config = dict(
    n_layer=11,
    d_model=512,
    n_head=8,
    n_kv_head=8,
    head_dim=64,
    d_mlp=2048,
    vocab_size=32000,
    activation='squared_relu',
    norm='rmsnorm',
    norm_place='pre',
    norm_eps=1e-05,
    positions='rope',
    rope_base=82400.0,
    rope_fraction=1.0,
    qk_norm=True,
    attn_scale=0.134,
    bias='none',
    tie_embeddings='early',
    parallel_block=False,
    extras=['some layers without attention', 'local attention windows', 'gated attention', 'exclusive self-attention', 'value embeddings', 'a smear gate', 'an embedding shortcut', 'learned residual scales', 'skips across layers', 'capped logits'],
    init='trunc',
    init_std_qkv=0.0199,
    init_std_o=0.00423,
    init_std_up=0.0199,
    init_std_down=0.00423,
    optimizer='adam_variant',
    lr=0.000589,
    lr_mult_o=0.8,
    beta1=0.9,
    lr_head=0.00939,
    warmup_steps=310,
    schedule='wsd',
    decay_fraction=0.375,
    decay_shape='linear',
    final_lr_fraction=0.0,
    batch_tokens=[32768, 65536, 131072],
    seq_len=1024,
    doc_mask=True,
    train_tokens=738100000,
    steps=11849,
    dataset='wikipedia_en',
)
Each number is 128 + 32 x the weight over its row's rms, rounded and kept within 0 to 255. Layers, rows and columns count from 0. Numbers have three digits each. The size before them is the row's rms in percent of the matrix's.

# layer 2 attention value, 512x512, rms 0.0438, rows 472-511, columns 0-127
095:103149146255121107124139185107164147142141156142101085132215233112066136091134096176135158034132083074152144124167168145152162173063088091130117075109129096183133096156169127118172126154164110111155125139124102104150136165192106091113131090122150169071085182100137107123112170122140170085128140101158117153167044156117053161154113057074118146132156094127074105141104101092118138141121
085:108079105131172094171150143116087132140141130137123150153179137121106125162106139114134171090121120081139086174153147206136130090135145097139096111095115126126143084159128099077115129179102033084194125170128157142148130134158138142138143142131091151171113162123157132122140192054139200116172133128142150170121148106123109144111134121140099124169122144132108193167104173102232108216130
082:141153120112130141097102138120136116107146158137146126082141116154015173176140123086138101133122150091116100109151148146093136090147148143126182117091131134104135154085100105141103147158116166100109158148130145145115056100110140102108094116162089110105094174152110140119162144086168096116139110071104205181165087143086103152093125145109114108116131217173081107132127128141098098112112
088:118135132110150133129077085135094132162155156174172130142129131149185108052055158080167075189087132184143114181120081137095105126136103145138085141117141138098126125048067171137118108132106142124110116089117205156109075143114138095124157114139106131185136128072175115125136181107102107120099050096064111117125119098163100120099103103146119134097169105053170142142127079117113088128140
089:103110094115103081127137157154150185160097132100153106168166114109133080097138143136131142130132033119174158134154139117227162164152110125186060156185137111105189216091134147088142109102161085156123103055124093050149153118107117113107147094116136174121069121099154099154116082152186139118127129066128066118119190109133170167122120126162131106130143108133117129138119180147103102132108
097:129128098141123073118136129122139139152124082122128127146169107116117097203131040129123212129101106133152099108214138109188131115151110099150135111125110135096134140130117092144142099092127052153144139096205130074125129103133135137108167137069162143111117135166194124134172105132167231130135114117156098116143116113113140132092119184089113137115113094174143225116115158040173140161135
085:159153124094124135117127200109212106089120154084125125154109187112083108063127128116126097117103130169141132133136107147075149097116127172139125172135133123119159100083144111134136125150114159154152132150124145168098126132132108214113122098126117130160056110106136134146090133134075079103136051135164097109111170169154173127084186071130098086070147133075111144143116061113166119173149
097:140116147112134161121069170133112125112151155131098116173159167198023135034107099129126131105123158139115105163057107155114093138106076149118173131140132114170201093126109142160173124162097140149167156107121166147129143140106110104132115150161126164094072128075079164075117192083074101154130132205147186118073092132165064142161150129149123108154181140125130139123135064112147146096127
086:126154129120128176150098144142160154154123078146111170138158127176140175163107120118120135175141112150126070143176092176120122113161081164117096116127161143069179038154112142153127163146120029150139083086124085096102154093080140097164090137143156098177137087127119077164131166145097069130143054103157083122156179103134103146078112147224128159126117133145165133153132137152177122122127
084:134149141142149111125153155129124129112182098149175121148117153127120048154113108122128080155148196136134205170169164107134141103137099125119185107143133127130107115114145073144132069129107110125163140168186129150136085099092133170126149132143166129116207138153170094129221108083095124108128063184178101099136102161137102117145129088061144155146081100140110121109117121124121163136107
083:104176078117131139114166169127150117133123122122187135104166139151100121143167128116133144123122107082206156065140165115166118103175143137160114099157119119087110219100135177143164071159134123124150111086152057144119127111129105098116139088111170111150125138126182059152084125092096130131147118093128125160160092127111144130129124109159144102099150156132143097166137166099089065133108
081:109112130088133079145138177184092157149118100177158121164114123130090033152105121157104183135145139122156120108115146167212162153140128133143128142114129124139176142078123148070136124133121116147090137155192154109135133101117096158145098176162126177156174099168115095097123097090119143124125112173105151158134114137161113162100141134109161131081146119156070156150112192181242138122128
081:104088139136148138127079100139133139160111127163176134120142180117146076089147126135129175150117075126044147171108164126122123132143162129159083122151170164112196155130127122124120108170112084115129115093165178077126073077111115120165103162144080083100130159155136138141164167103150114130101025126111112113159139144128137206095100171155114151097158127162158154157115135125188063108128
089:140131097146175070120115147102152137120145122140160120090125148082097091106131090152123141184110106163095198060193145138121123155083145139143140140144125140108147126104103114155179160185150163177137197091159164181101130104145150182166133157101156137098129113130133147077065135132140162131114102131187120148137111112141151161138127107130100138105124113069158160127142096089192092176255
084:134134128164151136158141125100110146136110068108126142114150109105175057145100118115115144192111116122143112144188110151102099086097095112113106137137154109113103163116167119097182094144153112158115162086097175152131150101128104165129166083115183111122204132151159032123055145076119193136132105089119082118038187134163148137126123148137112151147077132116162140164120193109103116155113
087:105151143171143092122117121072151109132128156135153111094210095076060034121129150132163160095137139135148149185189139118122156093153142058140122167074120144132133178138113144143126099144149151118085129152170181039104051159151116161102096157166128147095159164139182165098168098110091157063138092109130078183120083130086094174146116098061080153136152119148073163161108115080103062153116
094:141147134106137077103094113114116130155108116176178146137154132135126091126124111120134189177114084138123130136175090174167103106167141096141111150081100145095221100120092119121126065132120144125129160162155168180106094142169100186150128182136114162136124132133157063102125106118102146109142061124110113176116085083141128110174108120123056122097179135086104191185117135067172082183169
087:134129150150151108110142182143130103109148150147104084161099150199155101105113175148102124065118186057134093122062162096131188133127119115126153125137116103166110089149086155062144179121112086093159055147103089069130102141116145105108133104126143140112087136129116200097099113065129128123114255107111133139160098155151062207129159079098142140178142106156036092110111152131091143119099
095:145067169162118108137141127161163134121093113082048116162145140107186154153142124175104149127120103144166095081129102132133131120157085145161098197114122137179124161155176122143119111096142125154120114091129083133148166125141068155133106115088067160117107154129107141177135111144145144124103111141148096058041179093144146172132156151182094151147127115137066111141132117151119135155103
078:183125105180138108134059156151110138146108085116109142102149145158202102084146080133127158133161083108117168149130085151203165166135088113139090062170107112155146190124093139142146176115176090108156189131139164134122121100152150113192135139135125138108130134104138083046128129162131153138083142112135123124193166113118168188128126130154098148121082110192090068108097130184153177098099
085:158137105131145127093119148102161119100170093146136098119187218099141155075148108124119163179124148179134133115132100119069128088113170165100111154077137125121102045125129088140172174169132178146187124087083086197112155141156106136133118059104140134073116142088145093142097153076128189153115107121139112101087141173139068076152129124107120123133200108064181137095147122153162152160141
093:171215134118125160127145149137116089129152096153180120096075107174064162147112092105134087115154082138112121101041107099101123153126230142105142101164125150130155085116106094141144125136131182148175221167110125180102065115104163154133086205121220114111100136188160091091193113093146107134099168100126201186238091119125130157094100095087160131143100121099111100147148104055113154158123
084:101170129167125115127138167091099129125173135180174175146166141146136150156094103138122147127149167155092108137167060130119137118120143131111118130136108151126119111079098082150153100136090106162150173086137143142083081171148163136115155172113113141153114171151157117058173133055165116134165169143077157112118151193198143097111086114110138145141130135119077164149116115091125119154155
080:102138174110132114080098042075076106139152180160051142129068100130106122126123135108160076123142179127077128206081107116080071107138084081105173130121148102146114105142117121129023126078131150089115145181112174093125160128097125127097118160119107091127148113146094188168142122157102105146138135169167110111138103094097110117106087182136128128124099127150170127092108061114116158111097
088:086128167182135125125127138091095129134140157141182103127223135128143046094117138147132166143150141146129142147120113133172153135091137067122130110142137170199116170136136126132147094123163158095079134149139141093151032114170070161126142109144137078083143139154192082105164133113129126086089154119143119192140152161093095183133130099102108105127134120168077141120137179119084150133087
104:118090096097154066144138153132145182134106018146090126169124103097153089199154092143114167216120067101158115147174134101157120132132159148123106133084159136153193127180114123141163116148164116171123178147164097111104129076115099163114132075105135158058184123181162029136097110121159180133141088084155147148085161111161160139102089162151070110161084111154139220153133160122202153163122
093:113113076125143100124095142146141146174093102096134105169151141140178087158140174146135212144154112212180139144161154114237199135170146108161088120131081114148130110124144186091148119103165073122104051131146088058176133137114112150149156156082123150126128121132111117129118075103167204120117175077139072137151115112055155181132117147131124073130167093151141099139131198154123071127158
082:129109136117145085101097110109125125146154169129078165097127106106127176126148134113156171125149177122110087189096106121103065077177064106099107151096139106112144122153098165126019193065148146114087122180073144074101146148123146111120093155160108135157128116121079197138130146156140141121184121091106107098132176132062128127113107173084140134135107101151161146119103054140123138092124
095:172119131081111152127088103138128092101170116138191144136129162181213193114150117118123131115120135184104144127178085122054141114135186189106128210097127141118047142074076118159181169181044191126145136128115156201115064096134133105168132078078154074133143119099121131103120151116112117181087185158119156116118105127158133060160132170064132173117157162099179095117141147102129129108174
092:119154144127099077119185153134099169125141080097103124132132116103156165157122096149129101116109126155170106147136072123165132161130106168144163159110173126170147188143114147130098060111129149194125135140078114195092192152136098143120200000089139157149131091109165079198143119148123124129109104136171115107071206131143154100051132097110128105093089123120082128094115109150113148145084
090:154124145113130135122046130142174103144100124101142108136167118147191151087157114131129197160106099197168103110135046120187142091182056164108117127171116146097142066120133121155123162082148138168117122105123128178118113120100108178131148116086122150130119111142090133198085080164128156113147067103121079081164182099132116164146171120129123090139215089094163124145134098116118152110187
091:111136149115107127120113131121172154135101113113128101098125113104191135121150112113122175181127093167194101084155161101158122122132087147116104076133142124152190148125140166158154151150134120132163100093138076035109067126161108086149064107188159137091128130108075104092110100169176102130163085095113130066183075061131089160111127123140113138134100133170104196131145139159075105139086
095:101097050157137099117130158118182129120131097113133138177191204095178034176145143138130161195113115143187152170178141121123156097100113122138115150130115137121085173111105208159150161142099082110141075113158146075113118133124112080147151055130169135149159119137189125077014148096105156086171106110116087088083100133078153134121125127129060162152144153197089162136087188129164057129150
094:122183164115112119103136140154081076121127163171124119076125113156071129077149088127105151127147154101119148055100149112169141106126135078123152096144122148150069193069137158161110109142125147123142155141153116172109121158164132126118134177125155096149133103118110147160155132150100072153066153165098080147203083108098106111181157142117181143079166111169128120075138051129124174109144
091:170129128084119102135171142134136125108096088080127110091132140133176083134119114117112053215119131191199127117186155152155163118084201162144109142140130161109083158113080117127195089146120104174155156122187112145110096093152131171171142068120177124105162161167136074139166051109129067118085082126148139134134201148142192145112183112085110092123077185116140138174107187120091057162168
095:132102105075116113126148138141122121117091101116093151113167061139140105164089124084132097157120114127101160074076067116188164124169194109131123127129110134127096129085146093080127152125118173121083100102100135189126136106079140163192126145121122133128138049186153059154134142129143081145116170133148112154090131118131153105155161149131144142096108147158123204138137131134236131106105
090:086088104146144085134129114157067128127162174142135127156168151131133138086090160119137063157104075097132089100128153100070085101149076134124123092169144114082164190135137129141124126114130095156097147119117194113152192105097062065095104135165112100084157112141148121130105177135139091157136108147153128130109168096144079112133154147175165161157065073117178059121130137154106119103115
097:158099106082142112091118117128140111122146156104105114128102118064133135082135137107150081196098157129110197156153103110124106136157138170120160123124132127160151155114057150183141170163158106122153133142108146117087077102119133114138149138151173116076095143155114071086103157133159070126181015123100153136159112091107146143151128135126091140155124145169186143116139126106126170063142
088:152090091125130089115126093169101091122124195143071127111140105119084127099165109122106123186134136103074094094099191101164094158165157076135139136090115117101109200117116125117083130107145159113078166183216132153112184127158114104142066120158113110119163131192107167110122101154106136099107183163139142123159049089133162113158160138131100160088084119144125096138115118156108076129135
081:155145119162096136150127163171137123110109141091108132103132144162163157125091140135121065124134138120143066172168120154177145151104133122168126129099085149143121165132132117137125122101171064140103175113143121135115148128143112135129189131103191128089165120124068080131110131127141030133118144109083092088060189138206121145158170101143034104130077115144059117113136154100013120152138
# layer 2 attention output (transposed), 512x512, rms 0.0344, rows 472-511, columns 0-127
097:122110145118080128142145161136151147128127101144075161160075122161168091123128140112121189166103120134091153154153127133087113168080094130121138186144133116122137118164104154093137079135158152182153130077149117102120118158137154103178152121120140140125173144088126115122160103114104107166154197129112119099143100078116089120079063152143150149138148103090108124130142104122166045138129
100:118045165147114128123131134112163141107131123116113155176085123179149164133114149125195092089110099123198151128148096152125131110080140086129166136152085111112118117135089120102152070076107103136084140086167137109032052181112173118079148065185096142143159126069142121149151139106138158133116142157153127139154124160151162161117131170061133151140137140144113134120154066175159117140090
095:123147148050175125054104118115100085105165135124184137106097165120102126102116131145153152151122185097176095105094135115175059116111129122148102103101115089089109129071158150105160136114157148149141146155063102080116127158144167180104184094117113110102148066167120141190133166103120105127218159143087095190181163123122108089163070168149165160124106118174089190105143113114118087111020
100:109110156122083119124160113132116147110162110130111077167195133142147113115126123114080106140106137141151163148149076072156130093127124108172137096164091123083160157116143107190079134114123137083137185221099133139185105135123052111107092071119155150088123128150118101077155166193103140130101126131115178157105155131126128126148136102048144124137105086116181160139114182103114147104142
089:156119102236054159162107089092129161203099090117127096129137117089135097146110074068098112075127065084156130134160112161099084130167109162149129086146077128098153185120141108161148094147102084113143113151200143179112175113142071143150122173116098140165060094167182141133139128167126117143148081181161155123173127072140123132097128084069020129139175100127111061151035103076150149134113
100:109107108125124125170158091194127141145139062133140132071185095127153065084111071084106114108145196215109120091155182142129201094123062108092104158080099188119141117131064154079143061107142135115147115129119133181136166098122136201101117120112111107125167141123159133188118112097106178137056105143177147065056110125099214140140150135074096146111143121144110088143136143157144057092130
092:126137093093148185135155177187136139129146123134142099165066174136120107143131152170116169112072038061101144148108117113124171129138177144073143163071133193131135159080137146126142198101118100149132153155147170040141151130108105015152100124145148119160113106179125161087085097123117126132138151125110135172127152123140100112155128073138119096168179142138122117126126185073088106128161
109:130110169090158130113120178080115103172144149134192186151104151135101161123166080145166136090163164114132131151102125122057142122162133134144117170138128150083172118111135103105118148094162140107117115112152098100164134133124177054140123104108129058112098101127110101120089170110126112123086137194105086136070168172148143162166068103126083143163107088130137118147160168100141108090130
094:142118116122107120135106154138107125150122117084162179101149140119100152103144124073085074111136165151139157139099189168123066167164176116087051146084140149117155108163113173175151127133146132091151130140141108126126162146144075100091121124117111121125074140132134132132132168118138168129075143133131113110076096140141188145116131175057163121070042098111130104150176164140096161092136
107:142130129056154136090161120182120094059151154115108111120151116125130091142135157105173118111186143123158132090127074131129146151118093094102136164151106095160061146142088131180051128097112118092128146155118074107127096078158155092111158104097138163127092120104104133075130168108114120114068117091128129093081147133098162139139114110093108108161126127085126108145128123174108106089189
094:099108087140082145139138090171158158133080136121109119097091110093121136128118128107117183132124104174145061121101132169075101121104143192148101144119124158114111139108081090092101168142098169114081115210142190134116087119179110129149097165149133108184089094141054090163145118157153083148138155142107156145145121112154164125102156107170138153168170140202127225121123093132053150086115
099:134097119142102145167131149173158148113107131098152127137175098066152162127094112131148107155173151175148098094114098124090122102130116134131123078133112201138093119114085120116162027085111083087110055154121087091136122137191120149119143093140104159094128139101169175141130184119137068105106097128128143184166106094159201127154157116101089030110134091120125124147145114151130133087129
098:136158135099092111086146089114137138096127126100119117099101139114125180099111087120130137121057140116171119124173085121160125106110120190137113109161165181084170207109146086120180095079148169083069164131126152128142147157122113078079098115102111149128098133133108147139146142082096133083113161110161129179119157127161150130096193135079143146108154119165119158101137149106148183070093
097:124086179155114110134118128103168132116125138133093082142065104158132110170143173097140137096093112173090091148191090173133126154065169135048175197113163169198073136140110136115129127155139136137145142132126148085156105127158091090183074164150121146145136113134170152086104061073153140101117107150151108073109121061127105132116152078123137088103145136206133176129158171159077143121178
100:109113145144141107126107082127142093141136164144099143109100141092134141166127173135125141098182071134149181120129126167075145112098164084071154114145139141116133133134119094134093139157122106113131100147148140131101132081151094148104077126154123109149129165134141176095080143075096184191075111148214116141108121116175150108185149082116126115134126109149150187177127154064156176121197
105:149093142091140134070175104154074085108173113141129098118100149141123113163130137112177138197131099060168114131132135137141173168097105112115156144128114137120113182106119182189129185194144106096116132150130111105162148144173103109146142115141118156086150018142118148097139139121074151089163167148139126091128106094105125107144128125120086167192158104168133158143131132092191137152179
100:146087167113133116173115116130154137084136106127090135149150177148174079118081129092115166156145077135144111162169147105172180227119178167144086133146105201082140122101085122160142139134086112133151190178148174088092157097161118098130100136096124103076127132180150142110195079149133167135095153108168155109075127138124115154139131123046130083110169177123116176165190113170110097089203
092:134132155140118156138109182116136126141087180116121068121080184080118115099170163214117161157098089123079146114170130132128077183119131086170121186128144078114113080138135188152122063089183158104108092105134132095076105194146142172144247094153159113133179135076109145143187100149163062094129139124080146116179080151160118098142106121178137123172135165120129103135100025117150149179162
092:148126127215122133173153155095167162158112132085112197077166145110091129178135124148109141161186073082099096142124241130100166201128149146130142204125154146101143108113174134180141120188109162175147144075174090121111125146132158142174101108157075106120144088120135141079151126108105125149150114095100126147095100119095117137152125127092126131093125158112050127208176119105117108180148
099:161081181163094100169093165088122128127131137117108133116155100111147128164114131072108153155125112118114147120182098102125157111098181136130141117181085118133115081118122024080086074146128124160150156111167147077100114175113160186160132143062176167095090147130126127119171112093124074101115082130078117074135175076156097114147090147053113069083143139081097131101168099176146124167212
103:134141137093101086115146196138129111117147132115072134160048113159127046116152133101179136113058154137058153110123133102135137097139149148126157187134208118180089104118162142129139152093204135158157105096136137100174082119131162098221116100073189075141205091127125172152057110119082120123112159124088115098062127137117122088112097091145164108099122133133159116150172189154103119112123
107:129128151123139105124093082131098113091126151112144102152095141106102138141117191116150135176135212191147065106162110105117077088074089125103116157165095084128053051093035115137151178088154116137108069183118074128170107152114136107146117147113119070110114119105132121154156120184161147133142103129119131133110182129148165088143158100083185083114149090087165158111146098127121115087168
094:137115118064106112140122109202129087061109151141140120137134168154229116157179134094145139085133122055118124133137198121182135166132140107156123154173126134142090071086053147126124167082200131151130153101144119067170118069153135145123148079123094113125099185156135167142109161151093130058101134131160084084080218146095150137136140086102109134102126124114172132178109174109126125104143
099:145143136071147096118173112141088056151150127129144193159147127136169163122112171148129130187102152075162208125130122110173138120140096114121064031099157089112143155119150154142139148123096107108098104149151101125168126167100089102108160147142144157079180183174038130085118132069085172138140165145110112181163127151188119127182129151189151145123097123121111092087116144067132159088142
101:131097128074093136111127097148124125110104125136114166095118100153158133133103135113140096145148168114143160142144149166110118128073111063100166100149163152166118128061081122191127154098128159132118139077100089160183175138091112108083119102117110148109126122154118166156058121144102108090095178172159190109069093198119106114167187078121122115184142164096119129130100148065179164135175
095:120109115149113142087113093114151103124102153121150133111101067082112098139116129104146118106125137179160112112102097146136138098091120136099078096140089189142119109118076114089187074128136086097179029145106100085130101048199118153136128100127112099138093184104185160168144111148134126107131120147132144102082070119145162117104169165041109098080148127139096160132116151191111140075136
095:149096130203118146124116091078128169206117119089149135106144115180133123138133083087123180148168108135168106112224096155123124152146128158120160092138112152086124111167114077169130057130149094131104117092107159174130160116176182125125150181101153100128172125130182135117167120139119070079109064099164131092153119065129151123111129164085129101125175080158139090159195111135157094135092
107:149178120100149078092154126111066122157169079169167151152103143143177177134104140195149147142111147042122165148146109128215130144124098154169070115123128108096146137126145171088099163111127075129128155134133189099133111172176092114146183125119122123123156149171104086114126125079108175163164151132160090111202136111129129122111083171140121163120124140094110056075139096125140138092104
110:098150155060116108140131132130104116120112157160073081130111157128103154145128161106104107128090148175098080179116105063126116097134145158129098123150193104171111107092143151156115161151138137099139179117088138130124153111130123213123141115098157194119120101120153151138125155153130138123093109139089142140039078223140086137167154105151146090107085120184155179178164121154114138109139
089:115139087120129154125135129156145178122102170102191129148117125101152095154144158118117109117111106099132144119092131089109140099138085115119088111112140157130092100172119106090103169135073151087149140128170089068116113093146105137167123079119077129148098121158145108121056134157176183175171126133119134185145185154142117143103103136136089127122096103137132126137060158136081174121185
097:095129105193087100182141113154124148155139086113127100102156195141108087128104143174128134123166199135143044164189163151145196196104124126103098169133179158090114105065092135176153136088136114119166193135135100101155179133135128119144111130140122078094131145195167142122111069132134145131079115098124137152078060143082083146129131131091162097169123196128079139150104142123174142090150
097:129115103141120147143149097163136093121143062142070120094141146094086176079144128120124136184110119147174138216135129197110128182127168130176156132079136140090158172132098148145106104139097120158150076094110142094160132117126095090118093171112154139122136125158115178179151138122156104074117147113161096065136103096155165138115129201105095091134132083108177143149112117120162119108141
106:148121113130115143115122158141116119118106113122109096122115113121113120141221067105119156131128065119090122138154176109168160150094199169123152178148100148137098123145127131139114129168150105129181158071148208105080118137162110137107144106155109107110115146132144133107131108098060111119105129111098122083160131137116109083103113149126089074108127148171120150165112164186083053169150
090:135104132107096115158136157175161166094140143140120144106172160078102138104098140110158074164115142136062150106127162110133157176136163135151111149115179144176162101035087175051104139124194147135137119186151087127136126121120138100158129085099122178152100126132066120138148126122153069102148133158059147097065099164161163166175149096199106099144114148087106121116148120125054156185170
096:109068090137085139107090106156156132075145176126137095130081159151123100141187160092130062122102142089193113134106113151124082170118112129121115137114122150144124125128048167129143150141152134113183130152124094137125119113141115116074108099176130145082099118136169173143139138116079097060094101087146145098111108073098128123143160117140088081163149152144134174124073098149095129170106
104:177138149145097088131113110143114148155102102107117112138136163104154126150107151081164078093162112171191147170152112108103146047137098107101146068133152088056136128129052146071158138124132105136129145185145169155155137108060146117124079110178131140088072118137124128210047161146143167115120081159112153168117058158159160168178141082130103150109046128127184130133127111117114146154153
096:122130115141121127112155122152112125102103133093145146113148125105112106127128128151134119108175154148188176134113157177118117152168097117134130146110166117204175138120144123151100150152128167131112117137099095180133087127132034126054127117154093124143102100120111028158087122085129143138071165117127150150145121128103118101098173121188179159112143109147119133141090147125135132125084
090:122160127102104132036123070063090080158161111122084099111000171136146102114164121152163133154100203101182102200163147146177105125099180115184133148148057070113108140157095152095089084121162131113168165164097135087118094084154129199114145107157121126145031155112100093164149138090182114055120098138111121099122132134151134169145108143108128143157180066148161143143126108104128099075156
093:121129112143173117143156164140126125112151134084121161099133148116155099143104116157063135162153167151131135072099103140149119111121166147111139092114166132118152133102120140066102195190129161156114077182173125180144136176117079154157127168130125085094164114138128113166184079069133043113126144088088153142186118101104077097150172115144084105091160144200130148170130046117134143112107
103:113133104166108144135122150105144183140115137078102114082145123133135093190154079144150062097190133122185182147130129180122150208113104079096146072174074120172166164144091087157112145190117099091174113160148103109104128113109108105130076095131086130076134092092065151093176120072166082080102139093140150101129123082083152156203132067128154126150154118136154135178125133110116129170159
# layer 2 MLP up, 2048x512, rms 0.0502, rows 0-14, columns 0-127
114:123149125135103201123155137149169131082126139105125077110146147062202101168132124099092185084134163162124114132165113130068098121107135178121097132153109159130153107148150102100216127132166155165144074068097111136126077128135089102136100087160108154120071118138087136088151132164096173120042102128163103100144140169099097060143125089147133169113178114175114116060116078098112065139120
116:142167120125088123154101135139089112119134149130119093121051127132109161065113129137094046092104163130166129075127166144116113096146145096131169139108136099107169132117163141181116109143129096137077069126191115109111103117120151088086080156150152163114113091198063106103137155124137075125155142130116103089151179148161091149101114132086115118094118189118091214124144119041104143072087
095:145128167157108084138110170100104139148108090190086089128162070132178130093167127134124165116129110155168096152136194139168114170176117097127105132125139100068142174192177152164117078075081149162153164116099139105096152090139167110218077100129113157117122119092182108128104136132132089126139156146122126095118179138123089072073111157141128154138180149205064142096135149163192132067131
103:131146141075096110141112101154121135138169096117165164101130112166166125119110125115090095137127129163169136113092118148073098131161084134131170169069116151133119184051137128138083109083085119139093135133126154127139041139188131101100105140116108178211131158130133170118137125106164145075151077095105149110175093175134168145154116149190104088141102185121137136102068141132148088143175
092:149082137113127146151149122162143161132103141089086194142114160109140124140120156179126139130111105180111101101116075111218074128121097196133133143093135144153103099189168143101141147136144095115089065149085067110112156158170112085156175107109171090100141130043148129135042183089067121129105127185129099142114141132146132071130148093158156052119124174155091160130133134136093140121181
085:156142074151116178179141115199145202106160087077125181134123099108112153119137123079149120140143175132154128101143155122191075107091158147153129064134083144117072126175126089121106167157141118123147120174114161142137165121125102112104123121165147095125152126037116108166151170109149115088124104163077186109182169079077126096105179163162102109088142125110106106133108127150064164059139
103:032133181148113196136129091121157117103101124068136154087146168109143136150074160115120123168120130083115129165106135141148115158101100160167057161139141166175043097120115029112126110111116072096135076124142150163159089146178090133120196137127082129161162116140135146114194139149126061078105099142088073113192138158182090129167120078127057128121106192110172127153143111106115104116119
095:174128107177145129161166104142111132084116124142163131164141118141113133096091135162145071140129091126106112114129085117084147193128108069141139145157115143093101086133166081123167142096114093127124131166073153095185139143165112124076169099158062157160161142104176114166112164178102129099115115167152115096055166164143107138186115124161126069118164103140131071189117146126094137131156
130:163120140135101140134111137157110139090126113137055143167121169081143135077089159148088146151094090129065104152086124175109134141151126152138174105099134108158101173122084089106088142140119144167089096180144115123126065165171145142071117159148157133166094155134081151153170097100112078089110062083089087177119117150239149148108142101142184114098202125092168179180121099113136192124158
091:196135065099186255105098149174172106057099214050116127055136150162169126180131122137098127065139126129133163108122149135117115121127140141147184101155133130144103164129155120158139112095135147127173144089144130118098148118128169151110166097080129143095095119065094119132145133052121169123094061142090134157139078162162156155150185115184115123136083155139097114127114154105102198124091
098:133104167141088128149121123134113145105024131107100172146136155138169125180127159186115084210092097098085070092170080117157149113110205123141077142162154134150158148112135123189099139130106139162144122156165118146130131132145118133103102074053170119114178107114132131095110098123123098087130159150082126082038088056166174123112140129109115124148043072125179157107144164115161077181136
105:122075094119132180179183121158145163102150095103105154108115097101159149201172125111120121156126155106179096095146220137181131124157200140175065112140145088123140160116089149136123095145111132111154082133120056135158140130153130106136105122152131169094138096096145131154120172086068162103135066125102096144131193109104123132144149168113098083146124191206166181167057124177048153114091
096:126132146148058096159122148186161102128127135091133180095184112127164096143184197164118117150115084121105088109097147137137180151117141097131112171138118104152162146168034161123160097146084128188149175122110127136160116119169117137141116122090145101153112094104167181149132129133218101161160136119152133119142121125143128082086119158108107172123117122122153179147146146136088129102060
103:123106146130082099149142119123120183123116130101104137123208127068168190186110162122103078167102127107112172211128201131156138105115124155089076140162087101132090173096134092123133159068080097121135117072140157136156086131240101163158108119129112140168084085130134079146103148114129134127119123124177124035132088148103128101128156153126158128134168091146091108163155122156104073121197
088:142137151068146146120149255165138209141152040125145137163106164174147194134176127159108128089142109150166114077169093125154142127092145172153150125098191117115114113111060085107132080173160119161183067135140096136104129124112129166139166100119156105094103125159134093143134118084084116138082199125142145115140179128164139088060136119097159112057124145145194083141130153165133155114134
# layer 2 MLP down (transposed), 2048x512, rms 0.0462, rows 0-13, columns 0-127
105:119106124137130116112078088129089127109141147118082104121130146087095163075113102129104156174103135076154098135125096155129091123114152063175117155102095101094158171151128101162118124110130141117117134132100161164134133161128166161115092132118151110130100144142052099193151133097134105119217102163141144115119067030111114123086111152115027150128183180122078124061139154108086164141125
111:119115128099143107142132149126126119141173058154154170128109092159127155074118146105078132085085149112169128054110128133141126147116166120128134167091101129149198118115120179137096177127115091178079167138122209180172160125108146113128130186098101103122139095128204136164188198130179074103116127120140133078118096150103088115142139129121140114160154182131126125140129109081137124142084
098:107096114105131140099136102089112120121115128122125141122094101106151112148130131118156141139110153135155151134131136102080145156131131107189177129133216121140133085119130121134145146168119175180111162139157129081127192198153148118135082136104079143169105081160139133076141088058128160064152151154147082117105139115116168166138094117110138138154172102171135127109128124036109176115135
102:125127102162108135098167137150141130146116155103179087092135068112134135123135123134129126043094098106162182072105147098109107062126099142150183134106116108053080173106163157113144145076117175109123145124154155098114120137105128058155124142150108138111111088136129138104125092087094113133180081101104110122148124186111110146133086153143134170144161156124122093187088109069154064139113
094:145087110191120136141142144121144164085073142143134139188152130158197140117156064187108143113173085133160094138140127190146121158150116117088095141163100131066089136195123098177105146178123119173130082159134108130136089099112122106142147135116115094100137138173101157105131131018146106088127152131157166211126215123103132108171145094096077147099142195129168073154161106163181106101122
093:156080062132121116110119121132122126158157108126158143154126133120116165102122139154168112084147185149139118139108108123118134184145193121127171110139139119126107159138115106113156134144133157126126117202133141175117099078092130107114077073154149115091144151134131118135141137094119089113128133050137188179155178156111122120117161167190086120113120145127115082141102081158181189122140
099:183108154082111145108163050106071098107122144130118190103103147111139109126160160171129174133188129188130144149143168045108134148150086143133110097096090079113128137150128179137111127104156130133100124163080161171115136072075050176156124157061144176129173083150087132095203105022076140156155143144162130171084132172127137182113084142116139136131112151108125095164116089114098118078112
092:101147171121149138083141102118100145109146115148134131110136099163174163082129157134218158155100134164091103116118153120143104107134079113114166165132123067156106157156065140142110156160084116146106141148121161147110145142146154129140153113153085097157132153120103105119140126112119125157128118090127126110101147130164167123159058197100088090161197113185230143137155108152159148095157
123:159067101103164109097121108121149151112050142145060130102159127222131143112106084092099121124181111129090165178061174147101187073088182167109135128151172116092104126145106107055115106121152127137174184153122122154214112117113123165069099099087149111146078099123088131138168153097154111119107104108174134141131102136136116121115165091097104054058134167115130131141167140116115175144115
099:085128080184075122154098117051211149160099219144132169077095131131069128167145149159094132138104155137152104148125124107170095108094109133221134136131074126113122117136091133108137089108101098152131117131100134129129106181117167184082162131088131091172133200128121125181144140097149131157101141125143111101115123165104125149051115147100135083112127109109140118104114161096157120165207
097:121130141089116141139106129157169149142069070130099129182144143076133114145085128159153127162043053090129144056126155130106216079124135074104130132198120130130161127160147097147127123129109142137131110108088100124112090079153144164123148072137154134162138069151126168127129089156105124155122173235096114070121164076135105124176152068184118135111137125140100065158125152131128123177121
105:060136103180133141132142115091155171113144155150110085067159075134095133084110129081141142185123139142156123127139132128141098068137190129142140199212132190104144098147087160143105119151090135102145093111088158134108106104123119163103143145158100130133111148104134093103087202099142180165135119171108189116125135166071165127185159153143089088178092093215127121122113120084150135107136
098:156098097177110135106148184166142203123169077140141140148124167131109194163126127110146150189197120105155096078131082151103151142163127057110109121142101128127124087089121137121155184070141120138142094181109185112123175128126149124108100184152109122085133156125140097114095139156132102139084122120125143109126089129120174093155172134103086135139117079129116136111129124098170195134140
106:186136093061122113141160144138143130127146151113136114147117144094073110170079204139192170157130133145101147180160125119154123155146090142084108136144105047100104137123105185134136147185101138052116118151120101095153092101183103137115181148111135127164116126146100103138161082154132162189080131102158066152149131127055161149092150106128128065133137162107136178155097150141142193129098